{
  "n_kv_head": 1,
  "vocab_size": 1102,
  "activation": "swiglu",
  "norm": "rmsnorm",
  "init_std_qkv": 0.0361,
  "init_std_up": 0.0361,
  "init_std_down": 0.0,
  "lr_head": 0.00963,
  "decay_fraction": 0.561,
  "final_lr_fraction": 0.02,
  "train_tokens": 128900000
}
Each number is 128 + 32 x the weight over its row's rms, rounded and kept within 0 to 255. Layers, rows and columns count from 0. The size above them is the row's rms in percent of the matrix's.

# layer 2 MLP up, 384x192, rms 0.127, rows 101-146, columns 0-47
size [103 101  92  90  99  97 104 105  99 103  96  99 102 100  98 102  94  98 104 101 102  87 102 100  98  97  99  97  98  96 102  97 104 103  99 107 101 106 104  95 106 103  92  92 103 105]
[[147  70 149 127  87 149 167 156 148 207 112 101 182 184 158 120 163 165 133 142 158 108 158 145 183  68 107 154 155 164 114 157  96  86 144 188 171 104  78 115 127 127 165 120 199 173 154  96]
 [140  97  96 138 210 159 147 108 118  87 153 148 119 161  93  48 141 106 139 121 150 152 115 136 178 108 158 145 128 163 131 147  41  79 106 133 106 119 102  53 141 105 138 153 119  93 118 107]
 [158  98 132 133  74 111 136  94 133  98 106 155  92 109 119 134  98 220  86 123 129 156 124 129 156 184 111 127 169  91  81 159  83 137 179 153 135 156 145  92 141  70 121 176 113 134 117 155]
 [127 159 133 106  97 132 205 159 170 130 137 142  90 142 114 190 117 157 138 140  93 113 149 188 166 220  89  53 162  92  87 131 143 148 184 191 114  96 137  97  82 150 124 166 190 128 152  85]
 [146 113 135 115  95 211 101 145 159  93 102 119 126 104 149 144 153  55 181 136 108 139 121 169 165 128  84 124  74 103 151 117 117  92 113 162 146  94  98 133  93  96 122 118 118 172  75 140]
 [138 136 124 141 155 163 112 110 136 140  99 118 129 132 117 185 152  90 199 162 151 171 188 195 144  83 126 158 148 137 115 168  97 101 132 115 100 126 188 164 164 159 148 139 130 135 143 200]
 [125 141 137  95 143  90 159 127 151 114 156 113  82 139 159 106 107 141 170  82 159 161  74  97 144 105 138  49 167  82 145 106 125  71 111  25 140 146 111  88  97 161 178 157  95 122 118  73]
 [ 96 180  97 101 128 120 107 138 130  96 147 123  91 134  86  96 156 151 123 122 121 114 130 123 112 187 147 154 112 101 144  86 159 145  94 113 153 132 139 103 109 129 137 108 157 128  90 153]
 [108  66  99 118 111 110 176 112 121  60 130  92 134 121 165  87 178  63 165 112 101 128 141  83  90 114 172 109 167 129 151 101 144 108 156 117 138 141 138 210 173 132 147 138 119 130 169 137]
 [194 131 119 171  98 156 143 131 133 141 153  96 142  57 127 111 100  80 121  60 181 131 132 135 141 119  88 102 138 147 186 159 125 127  75  70 130 171  70 137 164 115  78  71 128  90  34  78]
 [101 112 223 111  47 130 122 149 180 120  61 168 136 158 131 140 143 163  89 151 122 147 119 126 188  92 157 179 159 139  95 109  94 129 129 139  79 132  58 103 139 111  79 140 158 173  93 127]
 [ 99 153 115 142 107  94 103  79 131 111 153 113 114 183  93 139 145 106  85 144 142 119 102  97 183 136 147 163  90 139 126  76 168 127 115 123 119 113  92 118 130 120  97 120  84  98 114  86]
 [ 98  99 169  96 135 154 161 132 131  98 129 126 136 190 130  94 146 129 142 127 183 150 144 154 180 150  52 136 118 123 195 162 113 174 168 159 136 150 145 121 100 139 149 141 160 139 125 107]
 [113 174 158  53  95  80 162 117 148 165 170  86 156 115 175 134 165 142 145 116 132 107 107 141 144 112  61 122 133 164  71 130 148 110  90 116 149 116 143 109 112 103 155 137 112 168 146 119]
 [156 147 113  97  87 113 143 109 114 106 138 172  77 149 126 156 110 129 130  93 167 109  75  61 151 133 139 147  97  71 139  95 105  84 115 141 103 142 136 148  88 140 104 154 186 132 147 103]
 [129 190 167  58  91  98 129 116  79 148  96 197 121 100 169  93  92 140 119 107 156 114  96 121 127 117 135 171 110 154 156  90 168 126 130 119 121 184 117 149 152 150  87 167  86 157 109 121]
 [148 136 136 134 129  97 120 197 123 108 111 127 143 109 175 159 158 122 124 203 176 147 182 103 137 140 133 129 100  99 144  88  85 116  92 147 154  90 167  84 149 162 109 132  52 112 167 129]
 [131 106 112 163 158 163 118  97 121 106 126 132 102  96 119 200 165 132  99  96 118 149  84  47 109 103 161 141 134 136 232 156 161 133 126 125 134  86 116  96 114 124 150 103 124 147  96  79]
 [130  84 170 159 155 135 103 159 161 110 134 130 147 164 148 161  97 175 108 111 109 126 124 164 113  95 192  91 108  97  90 112 106 205 138 153 171 140 169  88 163 110 120  88 125 160  82  90]
 [ 76 146 189 135 132 170 131  65 107 110 158 138 118 161 103  73  78 157 144 110 134  85  76  86 167 159 132 216  89 130 175 144 123 107 172 103 142 125 172  69 116 156 196 164  92 146 169 119]
 [166 139  90  82 136 146 138 169 100 149 122  83  67 107  72 111 112 202 127 176 154 165 136 107  72 126  98 156 121 137 173 128 137 133 153 158 152 113 135 112 186 113 172 102 113 168 120 120]
 [100  87 136 168  80 100 130 108 108 117 165 163 155  79 137 161 191  99 125  84 205  84 127  83 132 166 148 156 146 155 117 105 126  55 104 123 114 171 102 145 177 155 126 180 113 123 131 152]
 [140 116 143 110 125 103 114 116 111  94 112  99 109 131 204  79 126 137 145 159  62 162 105 112 111 136  88 119 125 125 144 105 156 114 118 206 122 107 100 190  94 118 127 134  99 124 111 134]
 [139 184  75  91 133 110  71  84 153  96 129  63 145 157 179  48 166 162  84 115 140 123 151 135 140 150 103  52 149 127 121 117  95 157 153 117  79 109 100 107  99 160  36  98 144 122  84 108]
 [ 95 159 155 144 165 141 155 180 153 107 142 104 138 149 125 129 129 130 140  88 143 100 138 124 101 145  96 133 113  75  71  92 133 152 110 100  82 140 216 107 180 144 106 102 131 125 122 105]
 [170 139 141 173 149  91 130 135 141 152 128 143 133 176 159 146 112  43 105 187  86  79 144 201  87 131  96 176 162 173 178  61 132 155 117 105 152 122  93  90 108 112 102 137 103 113 109 169]
 [100 123  89 130 128 145 136 139 101  91 135 117 172 102 113 162 123 149 137  41 147 110 122 139 104 132  79 150 108 103 135  62  49 132 102 102 146 113 138 114  74 133  75  92 130 122 133  67]
 [131 127 119 137 143 138  61 156 154 116 165  98 173 113 129 146  96 105 112 152 160 132  83 104 117 152 189  49 130 169 176 122 134 116 157 166 123 182 118 128 117 157  80 145 141  94 149 167]
 [105 161 123 190 115  84  68 117 147 125 181 162 100  55 132  74 146  73  77 131 138 179 142 103 116 127 135 147 159 147 110  65 144 141 143 108 149 159  72 112 164 121 154 136 155 139 199 151]
 [ 99 129 129 112 127 151 113  97 110  89 131 132  92 161 161  92 128  81 135  96  75 176  88 176  87  95 115 166 114 104 115 112  95 136 105 123 158 135  49 160 107 131 185  85 108 120 158 121]
 [107 137 101 161 129 169 146 159 154 135 142 113  85 120 146 128 101 175 115 145 147 140  80 145 170  98 152 206 156  88 114 124 122 130 116 139 135 144 160 125 147 204 165 130  64 132 152 202]
 [104 120 111 134 144 130  99 121 124 106 111  78  59 132  83 157  99 113 119 152 130  93 164 136 143 153 102  90 121  87  75 134 121  86  84 130  86 121 163 119 145 152  75 142 135 162 139 152]
 [178 112 103 115 133 151 133 111  80 102 161 149 143  82 136 122 135 104 136  85 153 129 139 112 157 173 124 163  88 178 171 156 120 172 108 126 131 106 118  99 143 173 170 111 169 117  75 108]
 [122 157 114 100 121  92 164 145 127 109 133 169 151 119 164 153 114  79  99 148 154 184 160 199 158 136 135 141 184 162 149  85 122 151 136 113 161  92 136 120 165  82  98 137  81 118 113 102]
 [129 150  86 162 133  59 127  99 146  77 121 160 118 101 176 148 137  94 153  87 145 110 127 150 114 130 164 155 158  82 140 100  54  72 143 162 124 118  68 102 111 193  89  96 123  68 176 154]
 [199 140  68 107 131 166  83 101 131 124 107  98 101 103 115 154 159 124 107 140  86 129 166 128 146 181 167 137 106 143 139  93 135 108 172 146 105 171 103 118 147 105 135 165 129 113 157 138]
 [141 139 154 113 112 106 140 113 175 177 126 200 107 155 154  41  90  84 142 130 151 145 131 133 132  88 136 142 161  94 109 124 117 150 212 200 135  66 154 146 140 117 130  94 144 145 195 121]
 [159 125 137  88 131 120 108 118 113 117 168 113 145 170  71 151  85 117  79  99 162 128 111 120 170 125 148  85 157 164 169 143 157  65  87 127 125  87 169 106 117 153 113 115 139 112 142 128]
 [126 130 125 118 112 125 129 127 171 119  60  86 160 149  81 145 109 113 150 142 126 133 112 148  87 125 101 146 152 141 118 142 109 137 134 190  92 100 144 138 100 122 145 102 132  87  98 154]
 [126 103 159 106 127 147 207 121  86 120 140  41 168  65 100 136 195 138  87 116 149 136 137  92 164 141 103  34 138 192  96 165  97 112 123 117 109 200 146 104 125 155 137 111  28 125 153 124]
 [160 151 156 150 138 193 143 142 157 100  96 175 171 166 142 165  99 187 104 145 120 106 166 173 128 144 118  97 126 126 113 161 177 150 164 150 130 145 119 140  94 145 105 102 148 214  83  79]
 [130 110 164  21  96 155 111 122 131 121 182  99 155  84 129 185  87  59 167  91 141 142 132 161 163 164 148 150 135 129  93 159 190  83 122 113 160 188 137 109 131 146 170 119 105  93  99 115]
 [129 113 128 127 159 145  93 113 151 144 128 121 112 123 135 137 139 163  83 172 136 171  95 170 104 116 175 151 134 131 133  88 147 131 205 126 152 156 134 158 154 102 103 180 119 164 129  69]
 [ 95 179 142 184 122 157 135 136 112 167 173 134 192 108  87  84 185 116 142 190 131 123 134 148 112 126 101 114 129  46 113 166 137 120  99 162 126 126  94 125 149 130 143 134 135  36 111 113]
 [ 81 161  86  94 172 142 145 112 117 135 123  81 169 111 193 124 110 132 111 100 155 137 121  89 122 101 146 121 143  62 152 139 134 113 112  80 149 154 157 119 154  82 137 167 122 132 171  74]
 [172 124 158 152 121 129  79 136 208 124  79 156 133 120 165 118 140  96  98 199  72 151  63  88 162  96 164 152 145 155 170 144  78 119 128  85 127 153 109 112 139  65 107  97  88 153 135 141]]
# layer 2 MLP down (transposed), 384x192, rms 0.0867, rows 101-146, columns 0-47
size [102  98  95  86  99  99 109 107 100 105 103  97  98 102  88 100  99 105 103 104 101  89 101 104  96 100 104  98  96  99 102  93 101  98 107  97 102 112 103  98 109  91  90  86 100 106]
[[144 108 124 118 112 157 114 107 145 137 160  65 139 138 159 106 136 184 151 107 128 181 105 182 160  75 106 144  63 176 137 115 115  80 125 170 169 124  84  79 143  83 108 112 145 115 124 116]
 [165  99 159 104 112 148 177 109 151 126  90  91 146  76 123 184 104 166 156  69 124 154 109 116 105 160  97  95 154 150 126  92 130 135  67 138 138 184 158 174 126 206 124 145 108 136 120 110]
 [125  75  76  95 156  95 116 137 148 132 113 104 130  62 149  94 138 140 119 116 124 171 109 129  98 157 122 107 130 123 150 204  93 149 109  83  74 161 122  76 115  97 176 146 109 141 147  83]
 [158  98 119 111 128 155  85  66 100 144  77 181 151 162 103 163 151 137 176 135 140 140 171 152 131  87 150 111 155 110 137  99 152 146 134 116 126 151 135 154 123 128 121 169 156 125 125  76]
 [137 130 126 194 166 132 119 134  70  89 133  85 120 105 125 107  97 144 136 147 117  82 100 126 161 160 130 161 113  96 212 101  77 107 174  93 116 139 158 102 199 137 156 102 122 119 139  98]
 [110 165  93 140 117  94 106 159 171 166 129 135 196 134 107  86  68 124  33 162 134 120 142  99 177 120 122 145 239 137 149 142 106 126 118 128 171 118 137  93 163 208 135 125 125 125 112 139]
 [ 91 137 141 127  92 169 171 101  84 109 162  61  89 118 128 148 143 162 148 135 121 146 174 147 120 111 118 182 104 117  80  91 169  86 166 100 115 148 146 151  76 146  96 135 124 159 144 117]
 [197 100  86 134 162 151 139 154 118 108 169 122 128 116 147 160 177 142  99 140 114  88 137 123  94 143 114 117  68 103 137 183 184 129  79 132 100  93 105 123 145 122 106 140 100 193 130 152]
 [104 159 165 129 157 156 162 144  87 128 120  71 117 163 160  95 109 169 145 153 135 167 145 237 126 123 136 144  84  97 117 122 121 134 131 122 150 126 168 110 196 116 138 113 135 116 182  99]
 [ 94  98 128 121  51 126 139 155 183  83 163 107 100 124 139 175 145  85 156  48 153 127 154 148 128 111 165 147 163 166  70 105 114 178 112 104 135 120 201 119  74 120  97 215  86 105 169 117]
 [116 176 154 172 111 154 141 143 126 148 164 159 114 130 131 131 178  89  81 133 135  93  62  64 112 147 138 123 122  92 106  94 145 150  63 167 160 134 157 120 158 195  72 119 144 127 129 133]
 [126  95 169 106  77 182 130 111 100 151  91 131 104 140 153 137 112 128 146 135  83 112 189 147 100 161  83 172 143 145 189 130  57 148 176 177 125 158 149 126 113 150  78 146  96 118 116  93]
 [ 87  96 145  75 106  99 185 155 223 133  92 150  92 138  96  77 159 159  96 106 144  64 153 120 123 109  53 140 131 152 179 132 145 160 146 126 101 128 127 118 133 178  77 148 159 114 146 128]
 [125 118 180  87 143 112 137  76 162 160 115 163  79 130 156  76 111 125 146 100  51 102  86 117 165 107 100  63  69 157  95  95 159 140  99 114 122 117  97 133  80 101 102 143 143 103 131 136]
 [197 126 152 150 158 128 121 157 140  63 172 164  96 119 173 146 121 105 177 125  78 114 195 143 161 170  89 150 107  68 129  89 102 107 119  97 202 109 177 138  85 162 103 160  86 129  97  67]
 [ 74 107  94 150 196 131  88 113 124 128 134  70 153  82  92 139 146 133 148 159 105 132 161 113 121 158 128 149 151 149 118 110 145 117 149 144  67 116 125  59 150 131 100  88 129 191 111 126]
 [151  79 141 161 162 127 102 149 100 153 108 102 150 146  80 128 126 126 131 137  63 186  97 139  87  93 135 149 165 195 120 142 112 114 124 137 141 166 123 140 140  88  90 175 166 114  76  94]
 [101  98 134 153 100 120 136 124 125 157 157 151 196 138 134  84 126 185  80 125 127  77 117  85  61 136 129 109 123 127 142 139 145 117 199  85 108 141  70 111  97  77 148 109 110 174 135  81]
 [ 46 129 136 182  92 151 168  98 125 167 112 128 105  62 115 184 171  92 149 156 158 121  99 126 135 152 177 105  98 106 165 133 158 157 127  98 145 182  68  82 142 162 137 127 119 149  89  96]
 [ 76 147 114  93 179  79 130 132 134 136 111  76 114 177 165 155 102 112 156 122 161 131  92 139 176 150  86 102 162  75 125  76 199 119 121 103 134  95 138 103 190 211 119 103  91 110 153 156]
 [ 95 116 178  95 144 148 127 152 139 156 107  99 122  88  65  83 116 143 132 130  72 128 133 125 123 133  83 111 138 121 152  92  70 162 195 134 163  61 106 158 122  67  73 208 138 175  98 160]
 [106 124 131  87 157  96 143 185 145  98 116 132  83 146 114  72  83  96 157 112 155 108  86 136  99 119 167 122 124 124 125 140 127 211 153 175 103 158  87 118 127 131 157 194 163  96  93 162]
 [ 52 193 178 113 184 138  83  76 169  94 109 116 138 177 160 146 104 118 132 139  72 201 136 129 138 179 155 170 144 124 111 143  75 150  99 112 139  77  70 186 175 139 122 142 127 136 178 171]
 [181 118 180  75  89 168 108  92 140 125 144 109 139 115 194 177 113 155 150 133  88 116  76 147  87 155 132 177  96 109 102 106 115 159 126 132 120 121 156 148 109 115 136 132 118 114  86 147]
 [116 127 153  73 109 115 100 146 115 136 166 116 111 136 122 129 115 143 161  73 156  65 115 155 119 155 133 155 120 133 141 163 190 127  99  77 164  81 107 118 114 104 117 120 141 116 110  63]
 [162  88 168 159 187 113 109 113 119  83 145 100 161 156 134 176 163 121  86 169 134  90 175 127  87 153 143 131 111 104 166  93 188 136 166 135 142 105 159  73 142  92 143 190  91 156 149 157]
 [ 79 147 169 124 175 142 104 151 185 168 125 130 142 101 125 109 159 142 179  79 183 177 124 158 126 103 122  81 121 120 188 127 121 134 149 115 116 110  78 183 135 163  72 182 137 129 160 119]
 [217 181 177 153 151 194 139 131 116 103 120 155 165 111  97  96 102 162 158 131 165 137  94  63 144 125 135 109 124 109 142 119 135 131 129 187 160 208 113 137 129 106 110 132  97  85 166 140]
 [109 116 110 133 118  98 174 115  66 105 148 133 127 148  66  52 113 132  94 151 162 119 105 110 119 121 103 127 143 133 114 113 192 116 217 153 175 106 103  87 103 127 161  54 129  91  95 131]
 [102 113 115 149 135 168 153 108 107  60 113 153 152  79 101 136 106 183 142 119 184 155 123 191 111 106  85 137 116  95 154 169 134 138 131 146 184 128 107 167 184  95 140 195  82  89 115  45]
 [126 121 133 123 120 135 163  98 134 146 155 163 112 111 131 158 183 153  66 120 124 107  98 153 118 135 155 121 103 129  62 168 156 139 120  85 180 206 166 127  84 161 137 149 110  87 140 154]
 [143 155 144  95 156 104  93 129 126 111 134 156 108 125 104 119 126 154 100 108  60 139 132 135 158 132 197 143  56 100 119 117 164 110 106 109 117 223 169  53 149 118  77  78 150 164 152 108]
 [154 123 142 166 162  58 172 118  97  83 149  79  85 146  95 100 125 111 176 133 123 144 101 188 113 145  88 158 122 130 119 115 133 120 114 134  92 175 143  98 129 134 120  93 147  99  99 156]
 [108 174 152 131 140 172 131 137 107 122 119 100 152 127  82 146 113 108 217 175 134 125 158 193 133  77 173 142 100 138 142  79 116  93 157 120 136 171 157 128 120 144 160 157 141 109 147 104]
 [105 153  65 121 113 174 141 133  93  82 116 166 134  59 162  85 120 112  86  93 115 120 139 100 133 124  88 158 166 100 120 101 221 108 104  95 165 142 136  83 115 135 102 154 132 124 103 138]
 [102 111  84 124 168  90 182 150 135 132 149 106 107  83 156 151 166 153  88 153  66 113 128 161  85 167 143 139 153  83 173 125 171 124 146 119 104 179 143 162 127 133 137 162 135 102 165 105]
 [160 130 145  69 124 154 113 163 134 106  66 140 164  93 126 128 151  92 183 162 110 185  91  97 136 115 159 113 103  97 139 157 109 128  84 108 111 175  83  98 112 163 118 105  88 154 125 133]
 [149 133 112 164 129 134 118 129 121  96 138 135 124 114 107 114 142  98 164 132 177 107 149 118 129 160 120 121 103 110 128  88 149 124 155 148 117 177 198  35 130 112 151 127  55 171 152 136]
 [126 221 169 198 134 108 130 149 133 107 117 116 128 149 134 164  59 136 156  72 120 123 111 119  73 189 122 173 147 150 125 149 113 207 124 133 141 118 127  89 103 103 168 155 132 121 106 129]
 [181 131 184 230 138 179 105 161 162 124 119 118 170 143 133 116 150 108  88 139 131 158 124 106  97  81 165  80 143 122 158 107  94  83 144 168 142  73 164 110  87  85 140 153 130  68 116 135]
 [183 131 179  57 100 134 104 151 120 162 145 154 190 165 113 123  95 116 127 125 118 132 176 144 152 111 138 144  91  99  98 151  70 134 151  55 169 108 121 118 136 118 175  87 166 140  78 198]
 [160 116  84 130 135  37  91 175 143 113 117  92 114 154 107  89 110 105 152 123  80 163 174 109 193 147  95  88 146 142 157  76  55 133  88  96 127 140 117  70 123 116 190 102 130 110 151 160]
 [127 103  79 122  92 126  51  92 143 157  90  98  67  72 109 165 150 136 158 138 118 135 176 103 110 133 195  97 159 144 122 132  99 143 172 169 150 126  69 104 133 150 137 174 169 145 128  95]
 [ 70 123 177 105 120 148 145 167 146 154 110 133  88 156 137 137  84 142 140 145 132  87 124 153 160  75 186 153 112 168 125  80 166  65 162 154 106 146 124 142 109 166 101 128 195 145 104 129]
 [142 195 208  88 112 169  86 132  99 144 128  81 107 130 101  76  93 105 140 162 159  86  82 119 165 119 114  92 131  60 140 144 139 109 108 192 114 108 143 136 150  95 112 147  80 184 152  88]
 [129 122 106 153 151 111 124 136 113 133 174 144 151 119 184 185  93 174  95 159 191  90 206 170 123  84 172 109 141 104 137 112 126  73  88 138  82 183 142 126 160 181 148 132 217 144 141 130]]
# layer 2 MLP gate, 384x192, rms 0.127, rows 102-147, columns 0-47
size [103  94  93 103 100 101 102 103 102 104  98 101  93  98 103  99 105 107 103 101  92 102 101  97  99  97 101  95 101  99  94 104 106 102 108  97 108 108 102  97 106  93  93  99 108  99]
[[145 138 122 149 133 146 179  90 103  88 173 179  98 145 197 114 152 113 209 168 143 113 120 113 124 160 170 159 124 128 116 146 142  95 121 151 127 123  73 130 159 154 123 131 118 160 117 111]
 [138 111 131 123 115 123 177 146 107 131 115  91 135 111 141 122 129 122  92 113 108 154 132 119 152 131 144 155 128  90 132 178  87 114 109 220 100 150 122  98 115 121 133 134 134 111  82 139]
 [109 137 176 143 128 137 111 119  89 140 198 101 145  81 115  85 104 112  93 129 126 131 172  82 126   0 172 182 114 159 146 152 159 111 112 112 148 175  81  60 181 104 124 142  73 146 130 147]
 [ 69 137 158 102 117 162 108  94 118 113 156 105 161 125 167 181 160 139 146 126 101  52 117 146 191 139 104 157 111  86 110 119 157 124  93 140 159 133 151 169 166 137 123 118 125 181 169 163]
 [107 162 173 154 109 160 115  79 134  70 118  63 127 119 129 101  92 106 230 151  81 125 190 166 179 120  88 127  80 152 133 142  97  86 102 120  49  96 145 121 144 161 114 124 134 145 108 133]
 [149 121 115  78 144  98 182 178 215 115 143 111 168  75  83 158 150 103 101 106 132 130  94 146 110 121 153 141 125 114 120 144 158 168 121 146 120 163 172 150 173  94  97 158  84 130 137 138]
 [139 175 168 103 137 136 103  78 102 108 152 102 102  84 148 115 129 106 110 145  98 120 122 137 119 141 160  71  46 161 129  87 163 150 224 168  72 127 110 117 145 154  85 154 163  93 168 116]
 [103 148  97  82 153 135 115 113 190 129 167 119  72  97 116 168 121 110 137 117 114 130 123 126 120 152 103 130 190 151 138 131 187  98 141  86 126 147  97 162  93 171 124  81  69 119  96 132]
 [140 131 128  95 189  92  51 126 174 157 131 136 130  80 101 132 169 116  96 139 110 127 117 141  92 111 163 146 165 130  62 126 181  86 152 118 161 129  95 120 112 119 138 146 111 133 144 123]
 [199 147 107 100  75 103  83  68 100 149  95 140  98 115 131 152 172  98 123 143 134 139 113 122  95 139 171  34  93 122 120 129 133 132 107  77 121 149 146 114 141 123  94 101 115 180  84 134]
 [110 130  98 130  77 114 120  81 115  90 168  90  93 135 158 139 103 129 123 153 162 109 174 112  79 106 156 159 122 126  74 133 121  90  61 180  92 149 123 131 101 153  97 131 155  61  97 132]
 [131 106 165 154 159 101 151 159 122 173  80 222  93 152 126 114 170 112 166 169 175  81 136 136 165 147  69  70 149 157 117 134 183 112 129 185 145 130 107 190 115 139 104 141 152  77  83 121]
 [ 85 135 115 185 105 126 147  82 134  75 105 119 113 140 142 154 165 121 143 137 165 119 115  83  97 210 177 130 111 182 135 111 170  85 160  92  91 168 126 154 115 130 109 143 193  90 110 144]
 [184 100 159 126 106 158 109  65 125 137  83 122  67 139 165  91 113 130 151 125 152 137  48 116 147 153 141 133 124 118 132 124 108  90 108 168 170 179 160 166 111 132 128 106 179 132 117 140]
 [155 141 136 100 139 118  99  87 126  69 136 109 158  86 110 151 160  86 174 140 120 151 208 163 130 195 132  95 198  66 161  94 160 105 104 138 174 104 117 135 122 110 142 145 107 102 137 117]
 [122 139 113 104 141 155  57  56 134 130  70 141  92 108 171 108 156  95 145  89 145  93 112 138 103  90 108 105  93 155 103 144 107  89 124 106 117 107 132 108  93 161  88  76 221 138  95 149]
 [146 157 133 188 103 197 151 117 144 128 163 129 133 124 169 120 180  78 126 104  98 170 110 126 136 181 117 162 107 197 131 156 156 116 115 130  68 103  62  81 115  79 150 180 148 118  58 124]
 [168 116 162 179  77 124 134  90 173 155 136  91  95 109 103 158 112 160 150 119  60 152 139 169  97 155 181 103 110 131  95  87 187 182  95 148 105  89 102 153 114  92 149  72 118  76 175 136]
 [ 65 120 157 101 113 154 141 154  91  61 137 140 117  81 126 136 135 132 101 112  40 128 168 124 131  15  78 122 189 134 108 141 113 129 161 131 152 152 161  92 113 108 179 165 112 123 136 126]
 [178 124 147  94 111  89 112 198 119  86 140 147 174 126 107 154 114  77 118  87 166 105 159  91 188 133 118 168 128 139 158 138 176 162 109 131 156 122 200 119  91 142  93 128  72 192  66  82]
 [162 106 193  69 149  99 103 129 101 161 116 189 147  78 137 109 151 125 131 170 131 114 116 125  93 128 191 112 105 136  92 159 126 143 137 104 124 140  24 157 105 110 119 114 141 129 108 100]
 [126 168 148 138 158 131  94 114  77 131 135 170 119 138 160 116  96  88 117 120 132 135 108  89 184 155 127  83  69 148 108 109 184 134 142 124  44 118 154 178 191  88 118 154 155  70  92  87]
 [142 163 157 197  96 144 113 123 131  27  87  48 176 124  97 120 141 175 107 135 163 161 113 128 109 131 104 112 191  84 105 138 121 143 155 152  98  84 138 120 114 112  89 110 136 140 155 162]
 [119  98 188  94 156 177 104 114 218  98 180  97  99 139 200 125 103 136 175  79 144  69  60 210 122 167 142 120 113 102 113  56 148  97 163 132  97  98 133 146 149 141 123 109 166 168 106 100]
 [166  85 116 113  66 117 151 132 150 178 155  82 157 109  94 158 170  47 153 139  95 182 158 127 187 124 126 141 114  97 124 111 107  98  95 127 146 170  92 114 127 141 116 106 105 196 115 121]
 [147 175 156 151 120 170  82 105 141 102 122 173 119 142 152 132 113 169  69 154 111 141 172  50 100  88  65 124 133 139  91 102 108 101 117 119  56 157 170 143  97 142 139 172 191 123 118 122]
 [127 174 108 118 115 132 100 187  98  98 106 142  86 132 137 132 125 146 146  66 119 134 131 137 127 107 128  97 136  38 152  96 113 101 181 182 169 148 183  97 160 120 159 170 130 179 121 147]
 [120 136 161 160 163 101 139 136 145  76 120 123  81 163 185 243 126 137 123 217  84  94 118 111 110 130 161 178  92 120 115 138  83 117 160 147 121 126 122 135 131 167 127 127 160 149  76 159]
 [110 138 127 146 113 148 174 167 171 194 104 170 142 135 129 156 146 175 109 105  93  79 102 102 172 152  89 144 160 218 116 148 194 146 112 125  82 161 112 120  83 179 162  90 130 171 154 151]
 [ 59 146 114 163  67 138 161 114  57 216 163 142 172 109 162 128 124 120 113 135 120 196 180 138  90 116  78 151 135  67 128 102 180 156 205  95 166  96 107  93 136 109 144 142 175  83 118 119]
 [128 112 130 163  97 135 162 160 167 112 175 170  90 113 111 126 148 150 122 183 161 146  85  81 139 124 103 193  69 145 161 132 125 111 124 123 180 166 128 143  97 129 189 146 146 117 126 148]
 [109 122 101 121  93  84 157  73 100 131  72 192 140 182 180 158 122 151 165 166 102 122  95 152 158 172 127 200 106 141 129  96 114 167 113  98 122  99 142 114 136 148  96 121 126 128 145 143]
 [ 95 119 161  92 151 129 132 139 113  93 166 110 173  95 117 194 105 120 132 143  76 109 143 121 127  86 163 152 134 121 114  94 104 124 179 167 105 174 140 163 129 157 121 129 121  96 186  85]
 [106  20 183 107 149 151 120  98 177 115 173 102 160 152  95 192 126 107 135 114 180 142  24 146 165  74 161  93 121 137 137 120 137 138 172 127 119 198 136  88 172 130 158 161 124 137 186  75]
 [108  37 105  74 148 171 150  76  98 110  49 133  87  79 125 123 104 119 103  90 133 139 104 138  91 139 162 149 168 109 132  87 169 128 136 166  90 135 108 177 191 107 137 130 118 121 162 113]
 [133 158  77  95 162  89  96 131 122 147 127  56 161 104 112 122 164 148 112 133 139 184  94 112 152  59 169 143  91 126 138 175  45  58  80 177  88 113 114 112 102 131  98 141 133  97 144 103]
 [ 83 169 142 110 128 159 138 135 137 164 109 100 111  87 119 120 105  93 139 133  90 115 157 151 124 165 135 142 143 110  83 154  75 164 143  45  79 110 121 145 103 145 129 196 165  79 112 102]
 [155  85 123  94 130 174 109  88 128 133 156 121 155 134 113 109  92 160 102 175 161 110 195 156 120 100 115 142 126  91 190 152 124 146 128 173 145 116 121  88 136  73 122 118 197 120 120 153]
 [ 97 137 166  88 144  83 146 111 174 151 153 138 151 102 122 133 141 159 116 173 116  86 147 167 131 133 114 114 167 111  79 171 182 186 103 118 106 165 131 109 165 106  89 189 173 133  76 198]
 [164 138 141 110 121 144 112 115 148 166 190 135 118 158 153 138 203 114 142 122 102 115 143 166 101  87 108 151  67 109 158  50 140 124 160 162 128 152 160  43 140 132 141  83 112 142 144 105]
 [107  87 128  79  70 130  72 157  93 104 185  90 117 104 128 174 104  74  84  99 138 108 133 124 179 165 163 152 122 146 127 146 184 104  99 130 229 144 153  87 172  72 157 103 106  96 124  97]
 [120 205 136 127 147 167 182 133 105  90 106  87 137 114 133 144 112  90  72  82 131 129 109 165 156 119 110  70 152 148  69 175 160 128 106 154 122 119 146 141 111  62 114 160 145  90  66 146]
 [159  38  93  79 126  90 125  89 132  91  66 113 129 190 125 190  59 147  80  91 118 119  98 129 144 134 163 154 110 231 163  63 188 154 154 129 154 185 127 162 100 109 129 130 137 157 156 136]
 [133 142 159  82 102 123 117 148 147  98 119 144 116 117 115 141 133  99 177  98 134  68 110 142 174 163 138 141 123 150 133 162 113 144 151 161 100 105 141 136 116 187 114 166 166 149 112 112]
 [130 142 148 120 136 141 146  60 118  73 145 122 109  91 101 170  69  87 111 120 133 171 102 152 118 115 115 116 130 110 107  65 139 160 109 130 124 126  86 124 138 159 144 124 167 163 179 153]
 [155  97  70 142 116 114 166 146  90 115  80 144 102  75 156 134 137 108  85  85 128 127 164 107 149  70  86  75 168  81 117 129 153  93 188  91 175 125 115 176 126 128 124 105 134 127  65 188]]